Part of a small language model's weights.
Size: vocabulary 16384, 9.62M parameters.
Architecture: LayerNorm after each residual sum, untied embeddings.
Training: a variant of Muon for these matrices, 4691 steps.
Each number is 200 + 20 x the weight over its row's rms, rounded and kept within 0 to 999. Layers, rows and columns count from 0. The size before them is the row's rms in percent of the matrix's.

# up: layer 13 MLP up, 576x160, rms 0.0651, rows 412-433, columns 0-159
# down: layer 13 MLP down (transposed), 576x160, rms 0.0303, rows 412-432, columns 0-159
up412,099,202,199,211,196,199,202,213,187,210,204,254,220,159,203,203,178,189,185,191,211,176,213,260,169,186,140,184,209,181,230,215,210,187,221,230,165,191,197,199,222,191,212,193,201,194,217,216,190,241,184,232,149,186,222,178,224,194,179,198,214,235,217,190,189,225,205,193,180,201,208,218,214,202,218,145,222,233,160,190,178,215,180,192,209,188,193,215,191,197,192,180,224,204,232,199,223,199,198,188,182,184,193,212,202,204,160,191,196,204,208,216,211,190,177,189,158,193,214,193,166,191,175,200,242,206,183,227,187,221,195,201,186,205,177,186,196,216,225,193,211,191,230,194,213,208,218,163,235,207,188,188,201,199,200,223,211,216,188,181,186
down412,105,201,213,250,191,218,244,174,216,178,229,187,162,222,155,209,209,183,203,228,208,226,218,213,190,194,231,203,183,217,191,204,212,183,185,209,191,209,194,200,181,206,148,192,203,204,184,201,150,197,182,217,224,192,186,196,191,184,183,174,201,219,202,212,184,223,224,232,186,163,178,189,238,196,263,218,152,176,185,199,201,203,183,203,195,214,214,187,207,217,208,226,205,245,201,169,181,231,198,234,176,197,205,212,198,222,158,185,213,217,204,190,200,195,215,220,225,194,193,195,186,201,214,178,218,209,216,202,215,204,182,207,204,214,235,196,195,188,176,177,200,192,238,209,181,168,185,183,181,208,182,172,207,214,177,197,206,192,216,180,224
up413,099,189,179,207,227,146,180,197,193,179,238,193,188,190,184,234,186,202,226,237,179,146,190,189,216,168,190,209,218,188,210,202,200,204,177,195,204,221,228,190,211,207,224,233,205,190,231,202,202,190,166,185,219,206,202,192,199,181,150,198,189,199,198,183,176,247,201,189,205,211,211,202,217,201,165,207,183,192,222,211,155,179,197,177,184,216,214,225,183,213,197,196,181,201,207,216,196,216,213,188,153,215,156,228,208,205,246,197,194,215,177,224,234,232,189,208,183,196,196,176,184,176,206,205,224,195,204,228,220,200,210,219,212,188,210,194,172,228,201,221,150,197,229,197,209,190,203,230,198,207,186,194,195,188,185,223,218,197,154,195,215
down413,094,192,191,168,186,184,180,220,250,179,220,211,167,244,184,205,164,213,197,212,196,205,167,198,208,184,161,211,161,182,174,219,181,184,213,171,226,204,191,195,215,199,232,224,200,238,216,182,217,211,208,228,201,213,211,241,190,183,243,175,185,201,198,171,198,209,199,190,197,199,191,195,223,210,203,212,186,188,198,211,167,199,198,203,204,217,227,242,190,185,182,158,206,187,180,194,202,182,221,208,157,204,190,183,190,199,200,213,168,187,210,191,226,181,228,201,210,206,196,184,199,203,181,219,190,172,196,187,180,204,245,249,207,186,227,175,204,207,210,179,229,189,203,228,242,213,169,217,200,230,177,200,182,214,224,219,221,221,216,215,217
up414,105,216,193,185,206,190,220,202,197,201,211,215,185,199,207,184,238,227,179,219,207,188,195,192,171,213,204,225,191,221,226,205,222,174,215,240,199,220,225,208,179,198,213,176,248,166,188,222,187,232,215,184,192,216,192,190,189,213,196,190,224,183,234,203,177,194,208,201,223,185,192,222,235,169,192,203,185,249,217,220,182,161,218,193,164,189,202,197,202,190,206,222,181,173,199,230,222,219,224,218,177,193,212,231,210,206,208,188,197,202,212,208,250,197,200,185,182,204,197,240,221,189,179,149,208,220,205,201,200,199,195,212,188,200,139,151,232,157,227,219,179,230,177,195,198,194,207,165,205,189,188,211,232,192,186,212,198,197,201,209,200
down414,106,213,221,190,212,194,184,200,175,222,196,187,196,179,211,248,190,181,179,174,207,194,194,253,228,193,216,188,187,205,202,167,166,233,147,196,207,158,208,180,187,200,177,228,221,193,186,169,195,197,173,218,200,210,201,157,212,214,215,217,185,186,198,232,171,229,198,169,221,187,191,219,186,220,215,194,188,198,197,244,212,182,184,186,185,204,219,222,208,202,221,181,174,182,197,200,252,210,207,197,194,216,181,224,195,202,197,181,187,206,183,197,220,220,208,215,259,193,198,174,224,212,175,214,214,228,246,171,196,189,180,202,224,222,184,205,188,174,217,217,172,188,217,209,188,166,210,189,196,196,183,184,215,217,187,205,235,206,199,188,228
up415,099,201,195,205,192,234,171,197,214,215,214,193,185,197,200,204,213,230,177,181,206,200,170,176,229,179,190,171,190,181,211,240,206,179,252,239,191,172,191,230,183,211,229,205,221,165,216,200,178,214,200,166,165,256,231,192,220,214,174,183,200,188,208,161,194,241,211,214,199,200,187,205,209,172,201,193,223,177,209,203,185,169,181,213,176,218,184,225,184,193,213,235,215,174,195,216,207,213,204,204,181,222,192,172,191,182,202,217,203,183,183,198,213,226,212,215,166,207,155,191,194,176,201,221,197,224,182,232,209,196,160,202,202,210,195,180,210,184,212,210,204,212,201,181,219,185,208,212,186,184,226,212,204,264,206,214,196,209,170,201,224
down415,101,165,184,163,209,183,222,227,190,191,194,227,173,201,168,241,229,203,197,172,206,215,190,203,235,179,199,177,236,199,222,203,186,171,201,226,203,220,187,209,171,199,216,186,215,206,178,190,208,177,201,222,160,187,199,181,170,203,213,165,174,206,155,195,232,211,199,193,189,197,202,186,222,215,186,194,169,184,216,227,207,176,197,203,198,184,213,214,176,211,196,188,170,193,239,198,207,186,205,234,166,208,222,199,187,202,217,206,217,206,202,245,214,192,219,201,217,175,204,195,187,229,238,157,204,202,206,187,216,187,231,213,226,204,178,204,195,216,203,191,180,186,220,187,208,163,166,216,179,184,166,243,215,224,206,248,202,225,190,191,213
up416,116,196,218,222,173,188,192,199,186,203,219,206,201,197,190,187,163,228,216,188,234,218,205,181,181,197,192,195,207,212,153,204,179,200,227,190,195,206,233,230,236,201,202,183,247,163,183,208,227,222,176,203,218,188,183,196,192,202,178,199,206,169,236,193,197,188,165,210,182,197,210,162,213,202,199,192,213,200,166,225,220,164,214,212,216,212,201,177,180,205,207,208,213,209,187,240,229,191,205,205,190,198,208,240,215,185,181,183,193,218,210,241,203,199,219,201,193,187,167,199,207,188,207,216,200,207,161,201,147,190,178,217,172,220,174,197,210,154,237,219,195,224,205,189,158,234,205,181,192,183,212,156,182,213,191,183,208,188,171,223,178
down416,118,185,204,181,195,181,186,182,229,207,180,224,207,206,197,199,198,200,204,213,185,220,238,194,207,203,222,207,198,226,189,196,198,244,221,227,203,207,200,176,201,191,202,174,212,207,188,197,201,175,194,258,199,217,216,167,210,200,171,182,222,194,162,213,192,171,216,231,198,237,219,222,197,211,168,162,183,220,198,161,206,202,183,197,253,188,188,209,227,220,212,184,195,173,156,207,185,217,209,214,184,147,221,223,220,195,190,192,215,199,197,194,184,197,192,195,181,194,191,220,150,199,224,166,160,164,191,199,211,209,227,221,209,201,226,204,208,169,190,188,209,178,192,164,230,181,193,230,191,213,177,188,226,170,202,230,216,210,193,213,216
up417,107,199,205,221,220,223,187,183,214,185,231,180,206,190,204,225,214,204,189,202,188,186,196,240,210,234,184,213,197,208,191,205,200,200,157,229,204,178,233,191,195,214,182,219,192,151,182,201,200,195,197,194,133,191,219,196,184,189,171,175,204,178,204,212,156,234,199,214,151,174,224,214,191,198,229,185,203,217,224,190,233,168,195,194,178,192,178,221,231,219,176,176,186,237,207,217,190,193,207,170,216,233,198,205,212,228,240,203,209,211,209,195,153,208,195,201,205,209,200,215,202,200,208,168,190,180,202,196,169,223,211,212,183,199,194,202,184,198,239,207,161,235,183,213,202,225,205,198,190,190,209,162,216,183,238,186,207,186,227,198,216
down417,109,200,194,205,208,207,210,197,206,223,181,193,202,191,204,191,224,193,179,202,189,194,186,198,194,218,163,232,227,185,184,203,216,192,197,169,147,222,227,226,188,192,208,164,229,178,219,222,213,183,172,185,247,184,207,185,198,188,204,229,217,216,248,182,200,193,160,174,198,184,212,226,191,214,208,212,196,237,223,180,205,183,189,185,217,196,204,205,174,189,213,191,202,174,211,234,184,230,201,190,225,192,172,210,203,232,199,177,214,207,156,186,223,228,217,173,217,200,190,247,191,180,190,229,213,214,216,211,210,153,180,213,175,221,191,232,223,178,180,187,174,211,188,241,186,195,233,197,197,189,153,224,177,204,209,186,185,184,197,217,199
up418,093,211,184,190,207,221,202,186,175,195,214,203,250,218,195,213,220,195,218,206,176,181,224,236,175,159,207,218,170,213,182,179,190,225,216,196,201,213,233,212,213,228,207,188,199,169,208,203,230,183,225,186,202,197,197,192,159,196,193,189,238,186,194,195,222,245,226,176,196,173,154,213,206,181,220,210,214,186,207,195,208,183,193,180,206,187,181,213,188,215,198,216,196,231,191,218,216,185,209,230,218,190,203,150,185,191,163,169,184,190,205,202,192,191,208,175,219,211,178,205,203,193,217,207,160,234,217,228,178,182,231,216,175,166,194,222,217,213,206,196,164,202,229,199,228,199,212,242,182,211,176,210,215,227,205,171,175,173,171,222,213
down418,090,206,187,225,238,189,219,211,234,198,203,201,237,174,198,175,200,207,226,192,217,212,222,172,170,186,204,174,166,222,203,218,196,207,221,185,212,192,192,189,195,205,193,139,219,156,208,210,188,195,220,191,191,203,212,198,207,212,173,206,215,209,194,208,221,191,225,240,192,218,226,260,207,199,182,203,183,201,205,192,221,194,163,172,182,189,188,221,242,181,161,199,222,171,203,214,226,200,195,181,205,218,190,178,198,187,197,191,238,205,211,217,160,214,184,170,189,190,219,208,219,154,193,186,176,209,183,202,217,197,215,172,195,198,180,216,195,200,182,213,164,230,198,179,197,190,198,197,175,217,218,213,222,211,217,232,211,200,153,229,167
up419,109,193,182,162,188,211,203,199,200,188,193,170,232,186,169,186,178,223,189,173,206,187,177,220,202,176,199,227,179,179,186,201,212,199,278,242,188,180,183,251,186,164,200,220,204,223,163,225,219,166,175,204,176,213,223,179,211,197,218,218,206,193,179,200,194,216,217,191,219,203,209,209,200,216,208,193,230,186,210,215,189,205,187,201,207,184,200,223,203,215,198,194,229,191,219,228,230,231,233,197,168,175,178,239,199,178,226,206,208,199,200,186,208,202,196,205,192,203,189,195,231,205,216,182,166,236,203,163,195,186,205,220,183,197,210,195,231,196,203,180,175,214,224,192,207,218,252,236,169,198,205,197,205,227,206,215,167,185,182,195,201
down419,113,180,209,191,175,197,195,224,154,193,208,185,190,236,223,196,207,213,209,162,244,198,215,195,178,182,227,215,217,229,224,215,175,216,218,204,218,192,192,208,190,227,193,175,217,191,195,179,203,212,191,241,230,184,174,193,196,204,198,169,187,190,200,207,226,193,227,231,205,204,202,215,191,210,192,228,174,171,215,219,230,191,234,212,165,192,210,207,202,212,202,179,237,168,217,197,178,221,195,200,179,213,166,187,216,217,204,187,173,163,208,217,205,198,220,211,207,212,229,152,177,158,206,176,197,221,190,170,219,223,217,187,184,183,189,190,218,186,155,209,202,204,215,181,200,194,183,208,187,215,233,215,177,203,227,147,225,217,203,195,166
up420,100,234,213,188,204,194,183,213,238,190,226,218,190,207,199,196,201,211,195,218,172,196,174,190,171,210,212,202,190,192,208,209,196,177,181,180,229,241,188,195,189,193,211,202,203,179,213,210,190,193,214,215,198,186,175,175,209,219,180,205,211,215,167,190,193,172,157,209,185,167,162,189,167,203,184,183,183,169,167,204,235,208,219,213,202,212,211,200,211,219,204,180,223,193,227,207,168,208,197,191,228,197,223,197,224,191,180,208,199,195,191,205,199,183,174,210,231,247,224,218,207,210,199,224,142,201,177,228,202,199,206,210,220,180,197,187,187,228,238,236,201,153,216,214,209,156,220,165,205,207,239,200,191,226,174,227,211,167,198,219,240
down420,090,209,209,189,188,202,198,188,222,194,210,185,212,196,191,196,162,190,168,226,211,245,184,222,203,182,210,195,211,217,184,209,202,234,199,204,210,193,172,184,224,207,228,201,193,178,173,220,211,185,234,235,193,217,173,212,179,162,205,190,202,180,214,211,230,181,209,206,192,163,206,220,175,174,171,188,197,185,148,205,200,180,235,183,173,217,186,249,220,191,185,196,239,224,189,215,193,192,197,239,207,196,198,205,222,182,199,199,175,227,235,164,196,182,207,211,222,207,194,202,191,180,197,206,185,236,177,189,198,204,222,214,176,185,167,229,159,208,186,183,194,223,227,195,176,203,219,190,175,198,209,218,176,212,183,164,228,210,220,209,253
up421,099,187,217,201,172,199,208,196,223,182,201,183,209,167,168,191,204,192,222,210,199,232,167,224,210,232,222,190,200,194,180,176,205,189,196,207,192,175,197,195,225,229,197,174,160,214,171,194,219,194,228,197,221,205,239,181,173,182,153,196,170,187,214,241,185,190,198,188,197,201,204,234,226,238,180,184,221,190,183,225,204,195,191,185,199,183,225,181,169,206,183,195,235,203,220,199,204,196,214,200,207,200,179,193,228,236,211,217,214,223,178,255,203,188,194,186,211,201,210,211,197,161,209,198,203,233,204,165,176,216,166,221,183,183,233,186,197,212,199,225,182,224,216,195,181,201,187,191,214,158,237,238,168,193,186,193,178,232,228,210,201
down421,098,226,183,174,194,228,194,195,211,174,181,186,194,228,161,196,188,181,211,202,217,221,216,192,226,198,186,212,209,151,223,185,209,196,220,174,188,189,191,207,192,225,211,191,189,213,214,199,211,191,202,216,217,163,213,191,222,225,189,213,190,181,201,237,194,250,234,188,177,226,233,196,186,185,193,172,216,199,205,182,224,219,157,221,213,218,238,224,204,199,210,191,200,193,191,207,185,218,173,199,188,178,192,196,155,208,214,207,219,229,180,193,149,190,227,227,179,191,171,178,197,168,221,193,167,180,212,178,189,216,214,198,207,223,219,188,197,225,174,197,193,225,187,189,195,201,225,198,215,179,189,259,168,199,198,211,153,222,211,225,189
up422,104,178,187,251,204,201,220,187,164,211,217,166,216,152,214,205,170,196,213,210,218,213,191,231,184,226,208,215,249,195,159,195,170,190,188,189,199,177,212,237,201,234,165,186,219,203,216,229,192,198,205,166,192,178,206,190,215,232,217,185,182,155,212,208,216,182,185,192,208,189,203,191,174,146,208,202,195,213,260,194,203,190,199,223,214,201,182,186,185,201,197,189,204,210,201,199,219,203,215,236,209,214,179,196,180,196,207,235,189,202,198,198,213,187,153,175,222,227,225,212,200,168,201,225,179,187,218,203,169,201,187,209,202,213,233,197,190,224,204,206,189,207,204,186,213,187,208,175,188,164,168,167,198,211,183,184,204,212,193,197,169
down422,095,205,183,203,238,176,189,214,212,196,190,223,181,238,205,169,216,149,221,217,183,191,198,184,208,227,207,225,197,216,192,199,212,157,205,206,169,207,179,186,168,210,197,233,177,196,205,216,176,215,234,202,202,175,183,194,195,188,173,198,196,204,195,151,218,173,176,224,189,218,254,177,198,209,218,211,191,174,230,210,180,191,183,166,184,234,189,199,219,213,217,181,248,192,212,186,183,202,191,156,209,196,170,173,219,221,201,176,180,211,189,198,190,204,202,228,193,236,205,195,204,209,206,230,200,177,180,244,201,235,224,198,236,211,226,209,209,217,210,186,210,191,210,209,205,194,229,208,186,223,171,176,190,174,205,184,203,200,166,207,205
up423,104,227,175,209,269,212,198,197,201,217,222,182,199,187,167,171,210,198,237,222,183,216,225,195,181,209,191,177,208,209,200,198,197,201,176,186,202,202,191,197,181,196,205,162,229,219,191,230,172,234,174,212,200,212,195,169,182,228,178,207,187,195,201,165,212,206,205,181,164,206,196,197,232,203,160,206,187,211,179,214,193,188,206,209,192,242,199,180,170,205,168,163,205,197,191,205,205,218,219,211,235,244,218,182,220,204,210,233,182,188,189,208,148,186,179,188,226,190,173,200,225,192,198,215,197,195,218,200,227,159,196,200,174,224,206,173,208,195,195,204,171,204,168,228,160,230,194,206,225,217,220,183,190,190,175,213,183,212,202,194,221
down423,111,191,212,218,216,202,212,201,189,208,182,231,169,205,174,213,230,174,220,198,201,177,240,209,181,185,170,186,197,203,220,183,219,202,184,222,200,202,208,174,222,204,202,169,235,246,158,177,214,195,140,214,230,161,187,195,190,220,177,185,189,191,178,186,200,204,224,195,180,200,187,185,225,179,203,213,221,217,196,184,216,217,176,213,220,231,205,204,207,182,201,185,185,170,166,213,226,213,222,173,184,199,178,208,176,202,187,215,194,177,185,215,224,181,178,191,198,181,203,217,189,178,248,199,190,156,196,241,183,190,204,206,199,227,210,242,209,212,180,186,166,215,204,217,207,228,212,212,227,188,229,218,197,226,182,188,190,233,227,182,185
up424,097,171,207,196,196,178,197,199,207,158,240,183,171,182,211,177,195,218,162,226,229,200,202,191,184,266,233,227,185,188,209,196,206,195,183,191,188,205,185,191,203,164,195,210,198,185,182,214,235,202,193,202,199,198,172,216,214,189,171,197,218,238,183,201,195,192,214,214,203,200,211,218,236,204,179,196,209,224,208,192,195,216,174,224,189,216,213,228,191,200,176,194,182,192,171,175,219,206,221,164,217,215,192,192,250,193,185,212,141,179,209,240,213,221,194,197,188,204,220,174,191,201,195,173,199,191,213,234,220,174,188,200,158,198,190,219,211,209,197,240,199,236,161,195,187,227,192,208,187,213,233,180,220,211,233,184,218,187,204,207,182
down424,096,190,204,192,232,228,209,221,213,208,212,218,156,236,192,200,203,187,226,183,170,176,196,181,211,176,169,191,227,196,170,184,228,216,196,173,221,196,218,196,204,194,191,186,214,227,224,218,200,198,198,208,187,196,152,171,215,210,153,190,188,189,218,195,192,187,220,200,224,200,176,175,171,201,224,214,225,203,173,185,175,233,206,221,200,188,229,175,177,192,209,241,203,196,163,181,241,217,171,210,192,187,215,169,179,170,191,215,198,188,192,203,149,202,217,244,249,206,198,211,218,193,195,192,212,173,215,204,189,200,189,184,232,171,213,192,170,198,208,203,171,198,228,218,213,175,196,191,208,159,209,204,208,211,201,232,220,220,215,198,182
up425,106,181,164,214,169,187,218,179,202,219,239,203,199,164,172,186,236,189,183,194,225,187,187,211,191,201,216,194,229,205,191,207,181,190,212,220,186,222,215,183,230,164,207,246,189,208,198,249,194,199,151,195,210,185,195,187,232,207,199,218,240,201,213,199,191,219,229,171,157,173,204,196,205,194,216,191,195,202,208,199,197,210,187,219,182,171,214,174,213,205,209,188,158,196,208,174,209,180,237,197,206,158,172,197,211,218,192,203,226,223,222,220,223,141,219,200,184,188,190,210,188,205,184,192,211,204,205,240,192,199,204,208,220,203,185,187,176,215,192,178,193,194,180,175,170,191,213,226,235,218,192,222,223,170,221,203,176,203,193,243,203
down425,104,222,211,211,185,161,221,192,187,232,202,202,203,205,192,166,202,177,233,238,231,218,169,199,206,181,198,200,200,183,203,193,217,175,189,208,200,198,215,180,213,228,191,225,187,225,198,231,203,178,207,207,193,200,207,210,229,202,184,213,204,171,217,205,245,243,216,208,178,176,198,190,167,219,200,179,197,203,207,206,198,195,205,230,229,153,231,151,208,179,198,199,210,210,184,170,204,197,236,226,190,163,218,188,183,195,216,206,204,213,220,227,221,190,221,168,189,196,192,195,236,203,227,241,226,161,211,190,170,177,187,195,190,163,224,208,153,201,191,187,178,196,208,204,207,186,175,210,203,177,227,179,208,177,207,223,158,193,199,176,182
up426,093,178,177,201,185,193,212,208,214,191,238,248,193,187,233,181,233,192,194,179,239,222,183,206,201,212,206,215,214,219,231,228,205,191,249,188,223,231,177,183,168,184,207,197,200,192,198,191,211,227,190,204,215,182,190,211,177,210,202,225,214,200,183,194,223,161,195,199,202,194,236,198,229,259,197,197,202,219,188,193,210,206,167,209,193,196,215,210,190,169,187,233,214,215,236,207,205,180,209,207,201,178,189,204,203,190,189,168,175,245,204,244,223,204,169,215,192,223,172,186,190,178,187,211,165,219,205,202,174,192,200,192,192,213,235,200,168,208,215,230,197,200,183,193,188,248,207,210,215,223,176,196,192,165,209,200,214,179,194,156,178
down426,088,225,186,171,222,204,198,165,195,161,173,201,201,177,198,185,231,228,245,185,204,197,232,181,205,194,199,204,203,183,205,200,193,226,203,174,232,200,187,140,173,191,207,193,221,179,247,192,175,192,213,215,213,243,213,174,229,204,202,202,187,198,197,195,172,193,188,219,222,231,193,171,224,207,190,172,191,204,195,222,222,196,217,188,217,190,189,207,228,166,184,195,221,180,233,200,200,222,207,206,195,164,189,214,230,182,198,243,203,241,205,204,173,180,181,194,178,198,205,223,204,171,214,229,208,229,165,219,198,221,203,210,191,192,205,182,192,213,148,187,210,168,193,215,203,223,196,174,175,200,170,226,199,208,203,206,216,199,221,166,215
up427,105,193,239,186,183,230,167,198,182,231,201,187,169,188,169,199,199,202,178,204,236,195,182,226,191,207,160,241,206,202,199,185,221,226,222,198,215,187,199,187,186,186,205,214,177,177,156,225,228,231,174,180,203,212,232,179,186,218,219,207,209,180,211,214,213,159,180,204,192,193,206,217,184,174,202,165,201,186,187,200,202,200,212,195,217,208,217,191,168,222,210,167,181,176,207,215,218,182,241,196,200,196,205,222,172,249,161,215,218,229,176,192,206,215,193,187,209,198,170,182,183,214,211,182,162,209,190,211,200,217,176,188,185,209,216,150,206,166,230,199,211,193,183,224,207,222,179,230,176,182,212,183,206,191,199,207,207,231,221,206,236
down427,103,191,199,152,185,197,193,210,211,204,200,185,182,207,212,209,198,243,176,182,244,211,182,213,204,207,192,204,186,176,176,169,232,193,187,213,180,165,215,217,219,195,179,219,175,207,208,216,210,198,198,219,205,223,273,228,219,172,223,211,178,208,217,235,207,183,179,180,179,193,206,186,243,231,190,174,214,196,221,201,205,176,217,184,217,214,200,207,187,175,194,191,175,171,222,206,178,178,190,202,213,222,156,217,180,188,191,175,160,192,205,182,213,201,186,184,176,186,218,217,207,197,228,218,209,185,237,198,186,233,182,194,192,201,207,202,173,179,205,201,220,158,238,198,194,213,220,198,197,175,226,201,191,200,190,218,253,184,226,183,200
up428,097,213,168,204,201,207,190,198,214,189,205,217,228,152,228,192,195,207,205,214,229,215,223,234,184,205,236,195,193,206,198,212,216,207,211,205,209,189,176,193,204,188,196,221,200,210,225,166,202,182,189,207,216,210,205,227,216,188,172,195,222,210,254,202,193,160,223,183,155,197,207,228,202,192,191,218,164,213,163,169,169,224,201,215,179,228,218,215,172,232,219,223,217,170,199,221,189,181,177,180,155,197,225,202,207,230,172,191,204,197,194,178,164,201,170,171,203,197,197,169,245,213,207,211,189,217,213,187,204,211,184,215,206,211,200,166,212,188,221,173,243,185,172,166,155,216,207,196,209,193,202,174,206,177,224,194,194,197,199,204,220
down428,094,207,187,193,192,177,196,196,190,193,242,179,152,188,206,221,191,189,207,189,222,197,204,216,215,175,195,191,218,192,214,196,212,186,202,174,191,189,237,200,237,199,221,218,229,189,201,190,180,168,216,223,229,245,190,229,194,184,219,223,211,186,187,206,218,152,198,189,234,208,162,209,173,234,190,232,161,168,220,210,182,220,216,181,195,206,177,242,203,180,224,210,191,166,197,190,212,199,200,182,177,221,218,211,177,193,193,179,207,192,168,168,194,207,196,227,205,227,215,179,213,216,183,244,180,200,196,195,200,196,232,182,190,190,221,179,203,189,199,197,231,191,180,189,224,172,215,171,192,195,176,204,158,182,241,193,239,196,215,195,222
up429,104,213,188,202,168,245,213,188,179,192,202,194,189,196,192,180,180,197,198,221,204,190,193,190,206,204,193,168,206,208,192,201,191,220,206,236,192,191,210,207,195,206,205,195,156,199,238,192,202,194,227,200,167,232,196,214,211,183,187,209,201,199,174,204,184,207,203,238,203,172,220,205,179,200,192,208,174,176,228,185,190,208,193,183,203,224,206,162,169,224,194,213,190,213,240,172,179,163,201,216,191,188,164,230,199,232,154,200,220,194,230,223,225,196,190,148,198,243,177,244,178,219,170,207,174,193,214,211,205,218,216,219,192,174,205,173,205,212,212,234,158,187,173,225,200,174,178,238,227,179,204,180,192,188,179,206,211,230,191,199,225
down429,098,196,172,196,197,220,179,206,188,176,194,180,212,204,180,201,177,212,182,180,234,221,196,199,185,188,208,209,228,199,191,259,220,197,183,198,222,201,199,161,180,191,211,194,203,218,230,150,209,194,210,223,222,200,210,204,194,203,206,220,186,178,171,225,207,179,179,186,185,217,189,204,166,184,220,178,215,234,220,149,209,215,224,194,184,190,228,218,208,188,191,198,214,192,192,208,221,219,186,193,209,170,200,192,234,242,187,241,203,202,175,235,194,213,224,191,169,220,172,212,198,188,191,206,214,203,207,212,161,202,222,224,166,149,162,203,210,221,189,231,176,243,187,224,209,185,186,176,226,168,199,212,204,220,178,180,189,217,184,190,203
up430,091,185,231,148,216,189,179,185,230,185,211,219,195,153,194,208,194,195,214,218,233,185,199,210,215,197,219,209,196,189,183,176,173,224,132,217,186,221,168,194,173,226,192,160,201,170,176,189,171,211,166,200,260,181,187,218,219,198,178,210,193,234,210,230,213,242,169,201,186,202,217,182,188,201,179,176,175,200,204,200,185,209,239,194,205,228,188,175,199,195,198,195,203,215,182,220,240,196,213,212,191,210,226,228,164,204,203,224,203,212,202,210,246,182,193,215,198,187,173,189,201,189,180,221,228,178,197,211,175,218,221,176,235,199,234,202,187,195,177,197,194,198,185,211,176,194,200,199,197,197,193,182,188,193,215,215,196,185,193,200,191
down430,098,168,207,202,167,232,226,195,184,195,210,210,157,233,200,207,178,225,188,180,204,187,171,195,198,199,217,214,199,242,217,219,203,208,224,198,187,212,207,222,198,204,235,158,220,190,213,211,208,208,191,221,189,181,167,203,177,159,200,169,193,208,170,217,222,234,251,191,191,207,225,150,176,229,216,212,181,206,200,208,161,164,199,242,184,193,213,188,196,189,230,201,212,195,184,200,192,216,215,241,237,209,213,190,198,199,227,230,196,181,192,171,196,217,166,218,189,190,187,179,162,225,212,181,182,217,192,216,194,205,205,185,209,182,191,178,201,202,222,180,170,175,211,162,205,207,183,181,191,186,216,194,233,179,206,214,183,216,222,200,214
up431,098,156,177,224,152,193,183,183,230,212,247,215,212,182,180,172,211,219,206,217,173,199,200,199,199,215,176,199,225,155,141,196,221,207,188,201,187,198,219,212,182,207,191,212,186,196,209,215,207,207,211,219,184,176,191,212,187,219,179,210,179,197,209,239,219,231,187,183,197,199,210,230,184,193,207,163,164,196,179,202,172,206,188,185,196,190,178,199,187,192,235,181,205,204,193,209,186,191,206,225,227,226,206,204,151,227,246,224,184,194,194,166,199,172,211,216,193,228,207,220,237,205,241,211,208,232,204,227,192,225,211,204,215,221,193,222,187,195,207,228,199,218,171,228,176,217,184,194,185,179,191,202,175,201,197,208,172,225,215,224,207
down431,099,193,180,182,211,230,222,156,223,196,191,234,209,207,194,180,192,231,176,196,182,188,189,189,231,218,218,174,165,205,177,192,216,197,170,231,156,191,197,186,171,192,193,228,201,191,187,172,213,210,255,167,203,205,205,204,196,233,199,219,208,205,186,214,161,195,212,209,203,217,177,201,186,206,215,223,198,204,191,202,203,170,216,201,180,178,208,202,185,160,222,189,188,218,207,189,200,234,190,201,184,197,151,203,146,216,206,216,179,215,227,221,183,239,217,221,206,199,212,190,235,198,238,197,193,201,191,230,186,229,169,185,202,240,204,187,207,191,198,243,214,177,194,171,154,202,194,201,222,193,196,221,205,185,219,177,229,194,212,201,202
up432,104,187,179,234,208,199,220,189,212,196,207,209,202,217,208,226,218,199,197,231,152,242,201,201,183,213,217,137,236,201,183,219,249,205,181,202,207,217,229,200,198,175,172,243,224,217,213,199,202,194,170,217,175,169,190,173,216,214,188,179,182,247,208,190,216,196,169,241,193,194,233,232,186,183,192,173,205,201,186,178,178,204,195,209,173,203,161,184,215,178,182,222,185,185,205,193,189,238,210,174,195,204,198,208,193,189,173,215,196,198,199,191,230,205,177,228,194,195,166,213,220,191,186,211,201,219,172,232,187,189,219,206,188,192,192,182,178,186,245,205,200,199,201,212,218,193,182,223,166,215,215,235,211,189,192,199,195,169,187,187,218
down432,096,257,210,193,202,210,177,205,222,202,186,220,167,192,213,214,201,192,219,168,187,219,189,176,201,222,221,183,224,192,186,216,209,183,174,213,207,199,169,229,211,209,175,172,182,199,183,186,172,225,191,210,189,207,185,198,211,185,185,236,213,214,233,229,193,173,168,187,219,197,214,199,230,242,242,190,175,165,204,214,194,201,193,183,209,243,227,196,247,211,209,205,193,197,188,218,201,218,213,213,195,191,193,198,175,203,199,201,229,181,191,222,177,208,222,209,189,212,209,165,189,200,167,216,194,180,155,196,226,182,208,202,152,230,230,195,244,197,183,208,188,185,188,192,186,217,167,192,231,199,189,201,191,207,221,205,162,162,198,172,172
up433,093,205,179,171,214,196,203,183,190,211,178,185,196,153,192,201,217,208,183,198,222,223,210,192,173,200,194,207,161,180,186,188,183,191,223,195,184,183,195,202,181,196,223,194,203,229,217,222,197,163,192,226,214,205,190,208,208,149,195,214,202,223,233,181,200,190,236,192,174,174,225,191,184,183,190,203,197,194,211,201,180,186,194,196,222,163,225,194,189,193,210,199,174,179,201,198,213,197,219,216,194,180,235,213,204,210,168,230,193,190,221,214,202,219,244,205,203,219,197,208,255,168,198,221,241,214,181,221,208,209,236,215,146,212,198,222,179,188,230,203,176,242,206,171,169,185,224,186,186,207,254,180,219,191,208,200,175,161,202,179,203